Weights of a small GPT-style language model, trained from scratch on English Wikipedia: 8 layers, no biases in attention or MLP.
Each number is 128 + 24 x the weight over its row's rms, rounded and kept within 0 to 255. Layers, rows and columns count from 0. Numbers have three digits each. The size before them is the row's rms in percent of the matrix's.

# v: layer 4 attention value, 768x768, rms 0.0993, rows 99-127, columns 384-479
# o: layer 4 attention output (transposed), 768x768, rms 0.244, rows 99-127, columns 384-479
# q: layer 4 attention query, 768x768, rms 0.0833, rows 128-167, columns 384-479
# k: layer 4 attention key, 768x768, rms 0.0847, rows 128-167, columns 384-479
v99 102:159174120155130117109113163106172111127090095109135099170173102151118142125108125161126141120144144130129093145113136126182140139149168121093102157138124131162090119120157158133141122120144098183140185151106111113114140093151108137148145150084151120144068115171132149133187180112113140155
o99 090:145112073145166118082155128173071125104130125112113076117114160136148106141130134106158112143107129141114154146123116166125110102113124125128134154145134121086083142124149142111115123115099103115156078088135081093103101177139136109077138138165106160112145148120083131164131113120117157111
v100 097:124152085091136126114123150099161114116115139134131141134133098109128178098112128088121143133119154167099121155165154108117105120154118106125136129150157144143142115094102120134150134135165145142143100107138164166123129068123112146141147129152145120128141157076104108151114124082147140149
o100 085:181106134147149126099131114152111143130130082170128112091114097136116131134140106137141134112135107129168148139122137153154146132101112113129135137170090123116143136131139102115130092098110132117120135128077112113136128154100151125144107133085132140144147114153126124123133138149119149140
v101 103:108136135094098111088132101138096145157108181171134133163127169162121148078170117110127178088128162157145114156136092110119130145109170089134134099105095133118122090087137118122136125138098138150151100130141143187160124141123133083129132172150110143141170130147104138125140173164097089080
o101 091:102160132151179122163138150125144108150134136105098134123126116117136110172113150132131129132150116143109125118103143134148101152143104171139149179115112101155150162139162146100093120120100144136147115111123115101141114133099115144129152127120141116099067110139142129129107120137118146129
v102 099:121134140131095134128129097110146118136125127187109136102174122143158141116117084125113180171113153109172126110085124149163122158173117111088142151111103093065162170133152103094185134134148175143110098093118143136099111141153072131160120107149123140137155153100140105129161109142120148118
o102 088:118152108130156144101090131107152171129140121076168161135125133112137133122134141137150130100139105126089141126162103135105137105084160090160132109121102130166109099121118133142115131124170083092142157176120108094168138118122137151162143129126128120132118154143148166124131112123131127124
v103 102:164120136110139080176137111125145112139135124168107114123151171133157114130132127141150133101145110111125135068151103114111122090119146103075149120126134093093097176155128149130131121101166159147135106136144112153120155125155105138116152127150148061133115127115145128117072133136119108157
o103 090:102123089116115151102089156104155175148127120112154155139116075124143135128151121115122162139099135117098109150134122139138132145163137120164114104107134130159125124135166122132119139141113122098160153116129134146150111128099092121156117152084122170130150100128144121135166101126101127115
v104 098:146153107168140100131099147156102139109151113114097125108126140145125175124147132145126140120146105130092128084161136122114141139112135149127111161116131136123082139132138077152095101135109130126119132132112160126080142121118152125121141140175138142164097110116123123121145115160091095166
o104 088:105096120143112140128140170155145106094119104104101097154128131085094137135081133098161153147150127088156124168125116109110137140107143124084117109161131108157155158135105169127139160107151124099132157140129112127133118134151118093101123119085102090119171139138103145118104160095116126099
v105 092:119146098115122137157141160147151111172116111129142086178142169166119139101085155115085109147102140113076158082107135114150152077152137134175136114155133126111103115133107107113156116157101162155100126128106140104136166149104116137180135100160109125136141112142083099145141142146133110120
o105 085:149078138108150132102107094069115173119119139140100125122103130073125115102125131121141143132159136115140088159136112144093121173139106126101141128100171144114160164133147125168127148100165122090134147125146085128090116153111170093092131129094147120123122151122094117129164124174110135112
v106 103:098132106148110135117094135129164168113139101131125128142130112103103106154143129121166127123134097150147142147125139131109123149148116156122131162098099118155161135101135116178134117154171125085156131123114137106156160116125137133109158103121115101097133141123088145108164162110161136104
o106 089:168104152157156116112141130131096114148117148130126111120130136150107132118145116113117138111159128084144138113125129099106133073121111153102110154159107136121113123163133119076115137084104106172121127117110114138109124176148094104132102140157158119129113141137120136130110097109114152157
v107 095:095127142103113113124124098138094068126119138143174128132117103126110103126116132137125148107142169143143186123137082144106136127126110136167149121122096117110127155133154137099133150128103112143163123149140105114149117130107133128166143132139158170133138133098103138132151099154153102113
o107 085:122133152127164098135122163115161176167149156138098175129140138094127140139152142142165121154140079122133125096110136105116095131158129129134067144145101139131153139153152146181130104156149106131098150137124106178117128109139165129100145104134096076106130136149150109152138175115141142139
v108 101:117149100115140122093150178141135124107128156159111161138122081144132150135119125136149086124119137105128092160118066167168119114154115157091157147128104119081169151120135128081158114099083140116161134134092127075153095155162132076113112103138117098126152103129152145158128081163127167128
o108 091:164126077164112117101139149086153137161119103118138134147137132100129143140140143105079198136100108133071156101124150074122093143071134107175160120143147146171124126113135163139097104163102138122102113169125132154102167151139139167111157147132157150134113162095089141119095163109087111116
v109 107:086126093153123205129137112124114156109145164147171126121095135118145142110118097073121122129154082175123128132124090123114078136176171150142126145140079136103114102137131141106190131082135144122095093112140103107132107072074110130126144140104140093139139115172100078118141120163175131162
o109 096:139134117107118070127136160135108148123117097093140108122136112135105162148108144153171148123124174080150114137106129119150125107132143073116096130148149097147157130157103079138097119130114134136157112119142135115129144147165142138126123095135125135109163123126176164141105114091065154113
v110 097:097115132158102155139200124156151153145151137170112124117083104116139116177127162123103134184157113134133154138113178109120124115128165130142123140113145092113171115127127133083155120110133123136139099124102143101147120122144109139129147121098144120120120122127051125139175135114148163120
o110 087:113129091131121114119138115129131117090131128125141122120149131168101173107139100111147148140086164113099124138118117153133131136126114072108147130115101134154129128127107140138142140139188116115123143140102129146111181118132106141177113153096107134156142140120196075118102112115104087128
v111 098:145104146164143060123127141121137126100145149140148121154130107112148120121109115190103127103116076161142137162146118112119130136139118141152152144128157109148124144099118074133150144140140093137094141157138108088103138134167093085164102118116112107155103072101117121088191127139121136180
o111 085:139159133124178152145121123102105124121106119119110124140151148120129146168109135127086109174110127091107160157134118177152100129139100086082119097141093132132104110166134146100125099127116129177111098099132137139113139144113152131111145109115143139125131163146118115132090121128115091152
v112 100:139094122192172125133121170121183100180109107147169140131138130142134088119126127087117120131082129146092127111126170103130075114150114126143124119146119093143137144116091167149142140126117125145123140118147115164143153127121101155099149126133123128155147091147158096129116155118119132188
o112 090:108142135081107111128123122136121195103144148102122156120130133125125145156116106124151140131142107113147133152120057167118163132117150154144131116119130103079135097119166112070160108148159150124117152110135125098125143149133144146130151120102159150117136145134104140149134103130102129093
v113 098:105120143139138125122116133105162118153160151098125121167164148122110123140125147073138116129168115135086118109105132104123107207129148130138125117103119156147104131103141058141142107134117158094101155153130134106101110095124097176165134151123150145137140106146152151134137117156108109121
o113 088:135093149150108118119099100119087114096108129183125111105099113115138127085149149159136143157145132121151126138123102153133140103117145104092122144137101095114104140144097129104096143125128089091168089134156176199113140128100125118128137114154104126170147130134169116161089122099159142125
v114 097:116126149104162161149128095118148146127110133141099135184160138131134125174145137160119119094109079099123084160122117096149074151130127131120128132148116113128093178086128151145101140062127185135117153128133136135112112161152152109131108088106096123146132109172110147101154113102157135117
o114 086:159154076115111100109119108103110123149143131142180152126139107084091106085087122125162131123121124137139144084117132079153131124107082105101117123114121140162151095139137096142115097176122096130164120106132114135143170101106114130116147159148085126107122128108132078137164136180116151128
v115 099:104150132142107139126119119152151195129071138159116171130104126154178134129121139139157125140119125113137122111092113139142114156135127127117147120139094149171113113131090133139141142125126158152127127082138159140103128136158103089140134158156128139112163123140072098157130120157111167154
o115 087:114063141153128121129105094111082123149155108123178134150118151105124154078156123092113106093156138152127135138120125139115130123128111161158122172097133126131147103097163176136106116147164120104089116112124091095177111110102131135106116140107160138160124134081156158102117091086132101118
v116 106:078131134142136077162109107106104117147158114126124147146164129121103126103162181120138126164102111147112131084088146126098153096134124182129106135085175082164085114090106105113140122090115136115110185083171077111102132130138134090112138152162108122151148140109151105118163119114102140121
o116 094:139170141105094153132142133100163145105113138108135116122109125106154129177107118084083117104161154129162123154159103124155085150074129115107158118140118108127155115157128177150118100131118154171102127131115131119130083126116093133146129148138165107093106152118104108129125120113136098144
v117 103:093167109125114149113090155127103126113099145125118134132117137127125136117129146160151184118061094093136164171168144126114108124102120148140142147146133131111085135110154130108114149155162143103128123108143117092145155101113128141092106102075087128080082155113130115105160130138130126135
o117 090:176094134159146111139155079126172126092132103170134109113138122103139175166139109143130106099154136094082101134105079147167149171181138102126137157160119128171145088138129081100145094105135150145146110112147155167102139141142071122150130152151131142170158153091138135111141105131149140117
v118 098:156106143101101157140136179142241110096160100119158143156122149097140096134128173095139164104127103122125089125134133079152127138161136059138082126135122129159158110130129116139141127125079086116111079099098122106110092138151121153116136130125185109122173156109095119128139133183113151118
o118 084:116119079139127178117123102122063154121133086120127096107145126112108153117104081130147132136152173166148111097125121089114125120110101185148155141133150119133144127110098126133136130120164173130141154175134144147135142121146145095076145136126114157186086147138154128109103116071128156097
v119 094:157157124151109124089171109142068150068112163120140115157084129134126139116108124146105137148126121171121154123107147095144105090116132130157140149161168100105124141120099166160152117139137141101126123134126127137117130131176104078114156137155153105124101127127168109132113139104101105148
o119 081:124098134128145166108120164073155141189118122119091123138141147126127135139177120157124108116100127105153107171140133161121087189091158153106114096104080114130089116116142108117096134132135114139137129115163146123150103127147167160156100146101130133148150107154126105081163139133166116134
v120 101:102139111112115125102141126135146109129114093161108107094113111144146161157130147135124096092158133109133137163058149168131141159116097114095124138138137128093076141105132131156121101109120149134109163084099123131124149105137121122175117115104152078141107080145153096150147113158092102090
o120 087:112086166146155145154125158139120097153112170098137129152125123120109115103118135114152169145109146139139151124158110088157113132144129128143115083138112108094108119134121127113146164125166117123156111157106128128137141125136127109139082114136082167122161134123109137098119115127152107124
v121 095:125133084094144118104100105139187136094123167099099137163123141120138124135108127126137105094147112149140160165088113107102123101154145135120110126118157147112133108101157050111163121127138147136177161087129118124082133110095121110128123118115126145097114130114128161166159078124108140149
o121 086:141135120145096137144148093145088104174168114111147116098123122148166136147148105129109146178130171111081100107173114105167086149116138104149136135171113117143152172131146156128103137146120146087099103183167137131147141141122131109126140125120110115151195146121118138136123168123129120121
v122 100:094095128115156114170130115162124139168130126091150137113102151171154085139158160112126142115146128129104184119088136123145142134061126147158121112140139164083139136148114124129172155153137133118102103101141128113132117092122146122156124162102130132133156144181125128108170124139109124135
o122 089:124159134185093145104133148116112110064175172154116145112133138124152150102163105132134140178140164130140096149150158119145124104121150127077123156138144120124137145102150127128117142153124121100154131147109162147154155111119142136099098106121103133106088156095138121102105123131146138113
v123 100:120156114113138079089110134160186122072114134133111121130084161149111127127146179123106141127114127160105141096143139072189117124112144155099108122144149148116141148144104146129120129117171113121146166110188116154132086099157131120067181112105123142150156115142142127112152137173153142114
o123 087:118112146130079147146147131093092169156136073092116126105109071119159139200116113109156128115120130112121139136143181138079128122156108150133129085122115115133108105141124110080158125149130145130123092128082132133122144122101154123145100119160161131125148178133155098146152111117187132110
v124 098:135145104134117102136115112137141171093110107137086151127099087143150119123110129139160183134068130107149134095096113124175108132115145099139132121113136100101147122107119100127077141187105126169128157162177162158129129102151119093120100106123142120114113155130116141172128096097130130063
o124 086:160120107133100138154129117106125097152130107103116107123158194112077149190160143105075083108159146167118130156124120127078161113122095169093112089094097142168115115085177134150140087098154101173113136118117118128123131137083139128119121152164129125135133124123079146102130154129156140167
v125 100:185144169120117112112164095130124117132144121082146129115120097145120112145124125157062129125124160136112158148133096152135105094153102111152137141116138112134136103130113123138140148118101084121147086165149138143158104136093118121112160112100126208104134152131121124075148140092151137093
o125 087:085127109081134150107122128136144142114142127139094149154135142081178115129119155128189130160150094084115094083086155109111143155113128145102106112139094143137116118143156138112123080121113155110114178103159155154133117134199146112094128135142135125130103123142155120148168141152096140138
v126 099:115107150117142160102151147163140133153108098086088119127118109111102104119142129117130093116120114140167115122140134137094115117115149102131126129110072169139139118137171127113131113134113134130144123143140111122144114160114136159152138135173139169114093146123157140137125108172109119151
o126 088:137148154162132128109129128115120139123143115167163159115128182119181122090125131140124110115143141115118145152106118168168133119164118165145099119119079141105122118132153136123083160127077139128108160137120098123161094091082130118116110096128119142155118119138108103111111144044111116113
v127 100:146099140116122117110101120102073142090120102117121144121122085097102144104119116094133098118145144115168130107162124142123163184132091090124095165128117129144143130153094098120115115188088136135147133124095169145093137121115143103125074130121130150149146116179123113173125111131179128137
o127 087:171141163080147147158183147136133102111133127127147124128124221128170154150113139192133111157121114147109154141128131126095096061094173141124138154133115159159096136127163132125128149120169124080143134116151070125126108157144121136133181110107130138139142116089082152091114120118106157087
q128 078:105116168093127109101099123104123098176136106095118152135129131109111113115127118158125115117167125119126105103124098098189140097153151096132102114162129119185148149161081114096114140104125168097137125161132123105103137132150144143123141101099141169150122172180141109120166134128100121110
k128 079:142153180160175106091135152107079112134113098130150141160087123124130130145145095135091173144122124111138120163125125147121151133138131113148161108172133148112130112103091158122110166108148120124099134100094127163146114096099095102143145131147148154129110120094116108150118119146129094095
q129 080:156114123097105148134136110113093081166145114126163132111106142121116154137133112081112138153169120150171146157120140147106158120152136140137147092138120120171145151122140166078119132124129155140100101121171210146138152105132134142124137145140168127140153165135105122060109090093068120110
k129 082:121116120152144093126126113112099115118055129190136142157142164175135136121112130159160172107149080104143137114116180116143123161110126069110094140135098109128171117094123105110094086126121149146112157114168175142154131146136095114159102091160123106099147103125129115128141135181162096145
q130 084:111092095117148107129118140142106137105124145133120174091123130114106145118131074164135171171108083124136141171118094147177130135116156150140128111131151112164147106126127106139131115095080126107151117097126112130117092148145126107197137091111087127113163136075193147199151111138114145119
k130 081:158125129115127149154083160088168156144101113115149146149156091142118079101078107162091136166161151147154122140109106148119145156118099120132143144084127191130151157164119115112121100085130161133115120107157123177138161137126080110111086117112156126163129108143122084150158135094162105114
q131 082:137162146157113102132148134133089101094104126115087164094107071178157114130145122117131156145185130147111129136133181148112107124088119083117133135118158093108130115108165114158131093102119145103167149085132118147097132149156114099101109136080115053111149125109146130090153137092149144131
k131 083:112153125126144155105130115093166130149145132075134145129135113125126165154132120134102096141125181118140094163176176123116178117108063152120115128129148131125139147093122076151116139110133125114142175099095107121130130139117122139104117123130139102100144125155096138131105127111123132140
q132 082:107109107137122140170109122140100140108148153141081148149091132147106177126105156108107125132151111141124125153134155124121117080137141150121121120145130110098134114119101144109139124097170159107118129161075111134112155116146156137171167146095164105134104141082132143080100128089118083098
k132 079:135117071108114153158114106136142127072084147162103154145162111121146128109134165126133125140123094137132167164208113095131108153158190100116119148122095085134123124122148100094121092135132087152140164130115158142158101106110152143085122172087160149103102120127094153126085121127134123133
q133 086:141108135109128118135150126119172113157112143161085125058147128113150173131129129157136097109142112146146122091120137164141159093108173111182165110145160123110118148129107122139101122129126125166097149152139129122120127117137147107129103141120148170090115121153124114145110151115159122134
k133 089:131124116100140137070117144115099127101142105123137101128139162147113119154138137074132114152126134100108115123102097114137103142147146120144132150130142092102120147134156079145140129156119143179095122107127114114138135174132101108095138096149102168121161113157116116126175107108151142119
q134 083:103132115142088107153122174130167085130109100129131111095097115117124162068176114123101104093159165133137136120146160147116118115127114149144110123138135143087171123098127123145145123089108156173119097061136201124124140168158140163144124140156146153105150104111145107156135125112161147156
k134 088:125081123146134131128123125116129117100120134181128092113121116118144141127120146142152136157079104154161132086087126091169149135126120097137170129096088156114132141090114089155118150125100115146103130095124140047168135115118133110127095086134141149126115120125114101108129157157128111130
q135 086:114132120108079164119129191129117143092114095127140154181134144147125092103145134144073097105147148126088134119151156150136125159129111130088158115138162119152122115148152143082142167124148147081121119108154149170108081145087138129107140146079151114151162152152169143160110103074114143137
k135 091:147108049158108142081148107139131111131128126136106118141117160143124127133109153116075117154126089113136163137113131124096112119109137128149124120137130133173129091135126110151109137128128072092099130092109163129154105165114116173133084157076114079113124125114118134129088164111101075104
q136 090:139123139118108080123113093154146133152132142180148104117125123149110090117139137156089129082190138160164124123096173121133102114141116136128128145143141107112134156132116123128131149129127167160114096125130146155134150105137158132109116159142096125081120153111150117177127118130121109137
k136 094:172122127202097097102157150140108168139148149143153113156154147156132144099054128146127143154142159115146119108134130133157123144152138120121157129130121180148116111120104138123099118136068150138118126107089156108138151109124113096176090093124142120111139108136131127111122165159124123132
q137 093:111150135149113126111139168128124173103138109152096178122126125156130109147105138116128103094113124160127123134102140125116137128145156134058167104093134127137136150149141124119123120074084140074110108134163127149129072156146149139167123134140094144121136137110142111137126152118145120152
k137 088:103141110136128138145146132144114089124109093104108134104155143132120117097119119146108141100149120155092121136119124125126105168114160148110107134126151113143118103123124111125190152123149110079112111126123098126152072137138141145133099162103160111128078141113160135120122155127162133105
q138 094:110144102085130123171120139152147102100106113170160140123123104159092076128155127156128118125153110156156091163112106094122179154154102139125137109112100076099157103159139074140145144084115076143127126105135150112135107175121131126127124127199117110135173100126151122087103131144146132077
k138 097:152108110194103109152143152120104086144115128128121104080115128148115112105134136140124162143131130115185127097092136125115103137143162092159104112123111100115111140139134114173175124122103101116106131110133127073161112127099144147112149111095106116082083135134114107098102117128100078120
q139 095:137127136121109132111096100073129151090187093085100142163138154112112139110130127127183142082090106146119186127100110076113180173100140111087128076090116112162114137154133072120101131118125158108137151113122122114134131140090135103145139137116152136127123101112150111131129131130105171149
k139 104:081124093158125128135130122142120098139170138100121145154099165169111099136143137114093099134135123135124155177108146134123118131142118156115132129178117116159145110086160080118154110112127100112120111110124123123135081154144118145124122136063122078131067097072116154108127100143125148117
q140 104:136149132147174145119092103119109174130142125127169108152112137135148138097129131151107153124156168108142148098125173165119153147117140135155094153166151170068128110116131119120125178158131113159098118106112124121115167095111171098164149163159158136086101107158125131155143139110085090078
k140 092:104123120148112069134121155102129119113084136153146144129163116144144102150107172112149100169175145130104179154128121119149105120120109166161138123114120127104143106120142132092120151134147141092130130125126100167136150117145111103111160148115116158115154170136142123131108100111124138172
q141 099:133120111136115100131106125079160163147133182099108126136105125094150153126120113139130131150095094114125130101149103092138155169113133105088101147097155125151143189107129163096113140138130162136108145156103146132178129097113156108124102103102112149123103130122101108132150120103108169137
k141 102:098134116102169129164149141125138126137105137088127124114138133150133105160168094128133117107099089143126133138142107101109133142094084151154137169112109130179135084110119077134118104128138131094114158118150185165135137134123123163153126128070142144161132131150102112111178139107147119116
q142 098:142168116158088156100139089128129139156105132186135138100121152106140123126135094128116126153108124106147122148093137107136094122137085163130140107146143130136143137112094149115160195164162110154137128117152122145124154127105117153102101127138098152112150164159128120106106070114153157091
k142 098:126119126126113185166127146118141110112115187110130119133154143104139120121145154120138068083085108061126134109111127184127138102140147111132144134123140149152120112142169097094162105134132134074084129133134119093148098119087115189121103108105133139144108142195117113119146091105121165153
q143 103:120152175116139111145112114160127133157121136148171074097156133094099088092110119157100123138122141158138161123089120105089140108124162105118110139164175108099092125134096127151187133132143149166100121107110147131143145132126142173096126152100125130140106144125085112082176114122123128097
k143 102:096137136110096135120143140145082156117101142110110134117147096122088124138140175126193094121179108150119150117136109099143113088126122125143105116099119159164117123130128091120144146154120174117139116135122139112123160077128175144175158153159149148138137125115185099158133113144124109161
q144 098:137123134057113186122127087112110152158124147125156082118157136167130149101155142118144174147119117149114114122109134155150139137083160146141077106118135113143095109118129099110156119118119109147157170107140144139102113137118162102135172128084134122155137086134161133112141131128089163107
k144 098:145159150088151106142115093143109153134143085168104143117127168154141128130113147186154158113112130110118102091145172110127109100130108115090105102118154156134150146172141130098121169166130154135122149116065135148108127129145158101139129130149148084118186109131141122167087153112145084120
q145 104:139150107099129181118160142132169118139167140105111108142129125148134182113158150110131169122084145108061100155108113120143108123127112089145097088108128137135110173115155081150111144121140160111125144164127126098123123139134119124114120145088117118158113091128132161132114144125089161132
k145 096:156128156114103160127134143155093119152140113153149125173111156128139172150140142086123137117146127095108140122097147077099122116173130080154190090112145128138122126117143142093112142147126119125117153153127138098124156136084121165125141162132126146175113146141166153136150126150155098123
q146 104:095192133099139108093130139152132099136147107141189119146113112117113111114163159098063107092150142136104164143101119133134137101113167155185178098097126119133106121105164142106168119106105113109107103127104106135153096145076132151072152118063117150136124090091098160125111128131109100090
k146 106:107107143132143163100082156104139109133136123126114101129144138139126119163125147123092174087128112098153123105113114116162097115115148083141157114118127109158100114104164146135144151115151102142122142128108097106112119098137128127114123157072120127133123149156160131095116132167134120135
q147 109:114083144142078181172097144140095153099112116088125163160084139133116141121167126126154107102129092164133083107104128126159102115098140125185108123146159115133134129110160101151159115130155114107145119124138121141110111152061142130139127074096157112142127128137122134130086134128139146140
k147 107:114097103101157136123156145110138112098143150161148127083155117120144159107137109154105137112116142116108110139129087159122107151115101093136118095122108157126125110066093138163132123121116128132141142148150152102120132101113116115163101097125145124154145114112146128119093111196087112125
q148 114:164170127113138153148137122111090124113135121117106134129120169131122091117166136127077121176094172159114130150103151118125118146084140116125108140107126109108128107140069138110114172110129152122081092127147158124123129082139084124072120116160140128100142167117129129091138107111093161090
k148 107:077069103115122173140172133071135119129146148085044124083149122138153132082141114112141102112113096118101157144150155151119115140113100115133136124143116108151120152121132079127142117132143177127096120108133125129138070145112148158126112120092158134107121154142146157098097111116100125138
q149 102:164110165124125200139138151119162089159140124113109088138143132152117130154109149124106150181142115134133108119114119104141141167115114134137139139131096190161134103134153123089106116143116106173114126150097119176110120179099155139119094162107121114114155125115114145161150137138084106161
k149 107:150164129147169112130115180125113137126183151111142159121132135123059168179174138142078169115143149178154132148127103148129108124096107135101158068078091094171110139135083100120148138122145074123130107156132150118100125162091115118156120147071136122165083149142149091166120142098140170147
q150 109:137128181154135092134087117145104126137135124140155141127133139152118127157146109128175133152142106138120133127092165152119143110141170135113123165117119125130110107112080115139140093137157154103128131093140146080140117133102139127129150115140089094113115121082136122174128109080125150119
k150 105:126149101131121138128150165143124113112116132145143103135148113152130118114166124139139111152148131118110097123092152160138116117151128107114133097073100163205149100150107126146084152117095095146136091102137124165084116125138135162143114123141142064102117139164142109134116127095126131090
q151 118:139120150161133177169167127148129155115117143132122092151108131112124133147119129133142160081125130116136138107121151136110134125189114104121103120137134122168132165120149120131155152123110131099093126119099106142122113116104112129129097106118112108092148129155076130134138118091105144151
k151 116:114135151101125143098128138184173123121144112128162094141136102113140128167119145115139109167108074139131123112103148143129116171103098163094110102131108119115152163144124104111117105143139143116091130114128135136144154134073126087105117133066112152129149111126154142112122162149131154112
q152 110:123140135167152122137133090121134137157154133154145119137152114137145108098157131149110112129131147129159124095134152133153132123110146144150138146112167142134118098144098151141117126117097131147121188108115127122172112069144131104108132118162092113117134159153158115126129190091154132124
k152 107:163115136146104124091131157149150089151137129165152100139142161108161149144160139118127102137127108128147139128125120129107137138137126143146126140107130108146090124139134122079164165134141123123129119154111113091171114125156110110101100079072155136111149157124065099112129144105139174107
q153 110:169150134137141142148125118124114117136119125130115114098096112119134129116105137132120099120154116120170105140118107152112162126169138120152090129124143117150162130117165110153119109107146138141167138118098120102108139130118130125156083132105111167117121070114134150175138120118123105147
k153 105:151162135151140093122136136139173150142144108110136159117128126144126155172124106122137146122123147115099111148071155152132111129081142134097153089143118173126089139109157121131149113146200153199087130091136140142132101149110163103171133150127151089131107148115125141132136153124105098084
q154 109:124110140123135134099115101134132108119113118139153111114147168109122136165082138182116134150139127145144094100151120102101169102113155117156154144154138146128123139169167151123130154114143154161129100174130162158131133131125084095134113107158121135166148106114132157096145185186105116187
k154 107:103131132149147093134139131145108172142143119120119096139126112090130122085167108161099152095160156146125142102112126131079096104149097154155114137116123126127118103142140112137109108113123116068161094128113145148124092136160111145122127173084136120139140131122124143151179145081107131072
q155 118:111120151143101135118120149128124128122131114129143100154135095090108097177137119141176123131137129138142158146130091121141171138099144187139101131107142099108138075160131106123123122105188109118131119108115111114145161105160129209116155157155119097125075108163161135094158128101139139089
k155 114:128131155133143149091117126144143135131117131131082145133126099128139124166142164147115112121131144172090104113133072117132129105128133145091123108115132135126134115124181097078126125129162103154085112154087124168096146119129165140109127177182150175147123132153068132109155165104124132153
q156 113:117120139142129117150127149112153110119144132116118144113187123111127146125128082128141124120160151157093157133143143152122068118144135136184092099141124147176138107104133158123138139117176100139139094117162142115101153124154127140153155154146122143085110146134122141150145098164158143139
k156 108:157138146124092145166163170093132159109134164118135109108122121123142127153127136140117112160109112102129152175090159123138094133113098138134132082122122117175151123126158074112153161120135127152060146113154127153119115113139138158136142109092117112142104087160086095154130089148140108128
q157 120:154156147146166070108146105120134120147142093146116118069128099095146132126104135134082098160115113113116187121118114141129094119125095138148135112139158163188110103141132136129120138121098144089152120129154106147129145126146066138151122117151096149086183122118133104140119130115151096080
k157 113:101103138071142140059102113216116138094141152096091115155129149108140127125138108105140152147123147115123110127121142156123124108102115117154119092158165118147177143114125103164104147105126160123138136101138120129108106096076087106160162089107115135107139051141139125109147167106120129122
q158 113:075168105092141131082143139100134156122115177152197135132176112118117140087118131121126128156095120122113091158160128138125132128122121096101132108161090149129127154116136124185095132165118159136100116158160128088098150125123169119146099121127108150138136112134117112117104159153116052140
k158 111:081107098157123121129105100117152169124127120127134118070179146117133113138140092133181103142141131083169151129137116147097083123127179110153122154152137115090127174105096199133138114135171144080105128119097109120098128164105116129070107168071137138152121130123122141145115111088107122158
q159 113:141121098133095145109134148138122120140135142133104130158134166136146150141157126134123114090156104138160077098131140121092162113128088132149122141135141143133083121124141124149107103130147092124137152150108116132116100145089101165138099146171138104140093101146128155090127123127157138110
k159 111:097139120148110125125159122129111172108082132108111132106133137165157115152161128130133115114140139130120089148117166103154144094134136120143129100106178130125063147138162138135120113122158080147147160151172110140147169105123103080142160151154129140128172101139103114101157133150164119124
q160 078:094132114158173139172121140129160152104132106123106082118111099177139091132136110132106102096124142143106119172131140139133123114084116117100117119126121136116170102155142061139127152099128094120143106114113114132147130154127148143116120117107113060156131151094089129118134083140136069146
k160 075:150110103152114127154104139115142124127131091147093122142130162163133102131132141132141103124128066093132165145136119084150075113086107161172161134144154069153143106136138099118128100111132096139126121083130123163155096146117114125137093114122125110106136126115166158174142123071168107147
q161 078:102120127099115094096153104144084103171175106143187119134116151110119087129123129109112102168131142140135122135092117177132115152133133143135123122106147163120140190087123100141163142123150093113114153135112129118131100107142140125124103125113080122114119166154104141134171115109126175138
k161 080:078113129139162163116146138106130144144111095121125083121076128137117189100101117058159111126116133126155145127168150145082088132100116122191151129152088082128113108096146112172103127159124099175117050138131100115133155097154180096102139105098131135080115119141148127126140152118134080133
q162 076:132147145141162138134136158132142124125107149158149107100146094134111111132103155121132164109161158134126116124112149140151145103079140148153139103138100113141122108177119137098088126137121120146059114154158154109146129152085187132156141131116126112110076087093187126117117134199111101137
k162 086:153152086143128153134162111109138077129114123145156149126110104147091105095112154116120140117116162122135133137140138128138122143160155111101101136124097137111122128137146091153158171120154164083115139099154105127153138113113141107174095139126141159129141142113136123141114155162077092163
q163 084:134119138094114125145098148107111112137083130185138111134120129145108115144136144106158105142148175107129129120152110136087133159122180100098084128143136168125110130147114174138107134171152106156135134076134130118160165094149133154090111141137138142134169113128106123141080159119102107081
k163 085:152102105126157114134175155136080103171181098129143107121115099133126148157127110123099178122132150116143174134145120133152098129119112119173173123153117171126133145111141127187112120176103126118121143109130120110168123077099117141142155110131134144154155116136117150174158122105148138093
q164 084:122123108106125127111184161138109140147129118150167107089144156124096131157149155133103085112128152145135120140102129149063121105113124077134167114127132099116128165114146135145098123130090111153116133113117174125100107121123176109129155143134130120116112120130149099113131176112075143128
k164 079:187156152157159101122146104137113162125093149135131111122105105119142120156137138144127143152130138142123086105162126112145132101147212103133109108148139148108128132092121156120119134183117139180098113131156133152093099148125125106125110129095138131130158177130115084142120164145127133151
q165 084:139147132079109153145124159131094117104106129114109127151117095126124167098135141142102142093080133105110133149150147102138128137142138091151142121110099152163094145101092134141150096123137113142114091136166116155139154112139139092129132102144126112098122115131123114150132102125155151155
k165 084:081111124087141120120137151101113094127169105141129111064116172124132107103137126129135142147133170130108156063191111111137144157105088085123169107158152150111125159115108079136138151089087113114181127112144091152136110128139085103109102140161123158116103095096127132108126127127120137149
q166 091:119133153152160090097130141129083102119112137142137130098130178139115127147134169117131154156127160126142103125159159139071119135140136114167167124128097136121131149096116149172063158132145096161144161107132141090156132127124146156134104194153126135124138113167149130188132160125106143144
k166 081:157102179125116180144108142103094128167135131149144095102107117153131148141098112132073132133133156154106179095080136168148150140116123122181142145131110099116108096124122116136127197124099128162145148108156135117148162106121122124156126082083110122094152121123096146139121144146128130125
q167 089:150115121105116144113164094175109101122131135130131120145105147177112155153125113136124157146154155112120119105128151137140128138121144089115149172172108123108132132105106133132124115106106102160124110137110132154153168114116164119096124168111133176113151151131118120131129119129116084097
k167 085:106130082148155144114131137127135100107086147151092140175126152156187109099099146103134123119095141115151092095106150125130127114100193105142111117127101110115116140095126155105123137115131133154133141101124107148116176126152109163110121087147073114109107115151119119151125125151133140139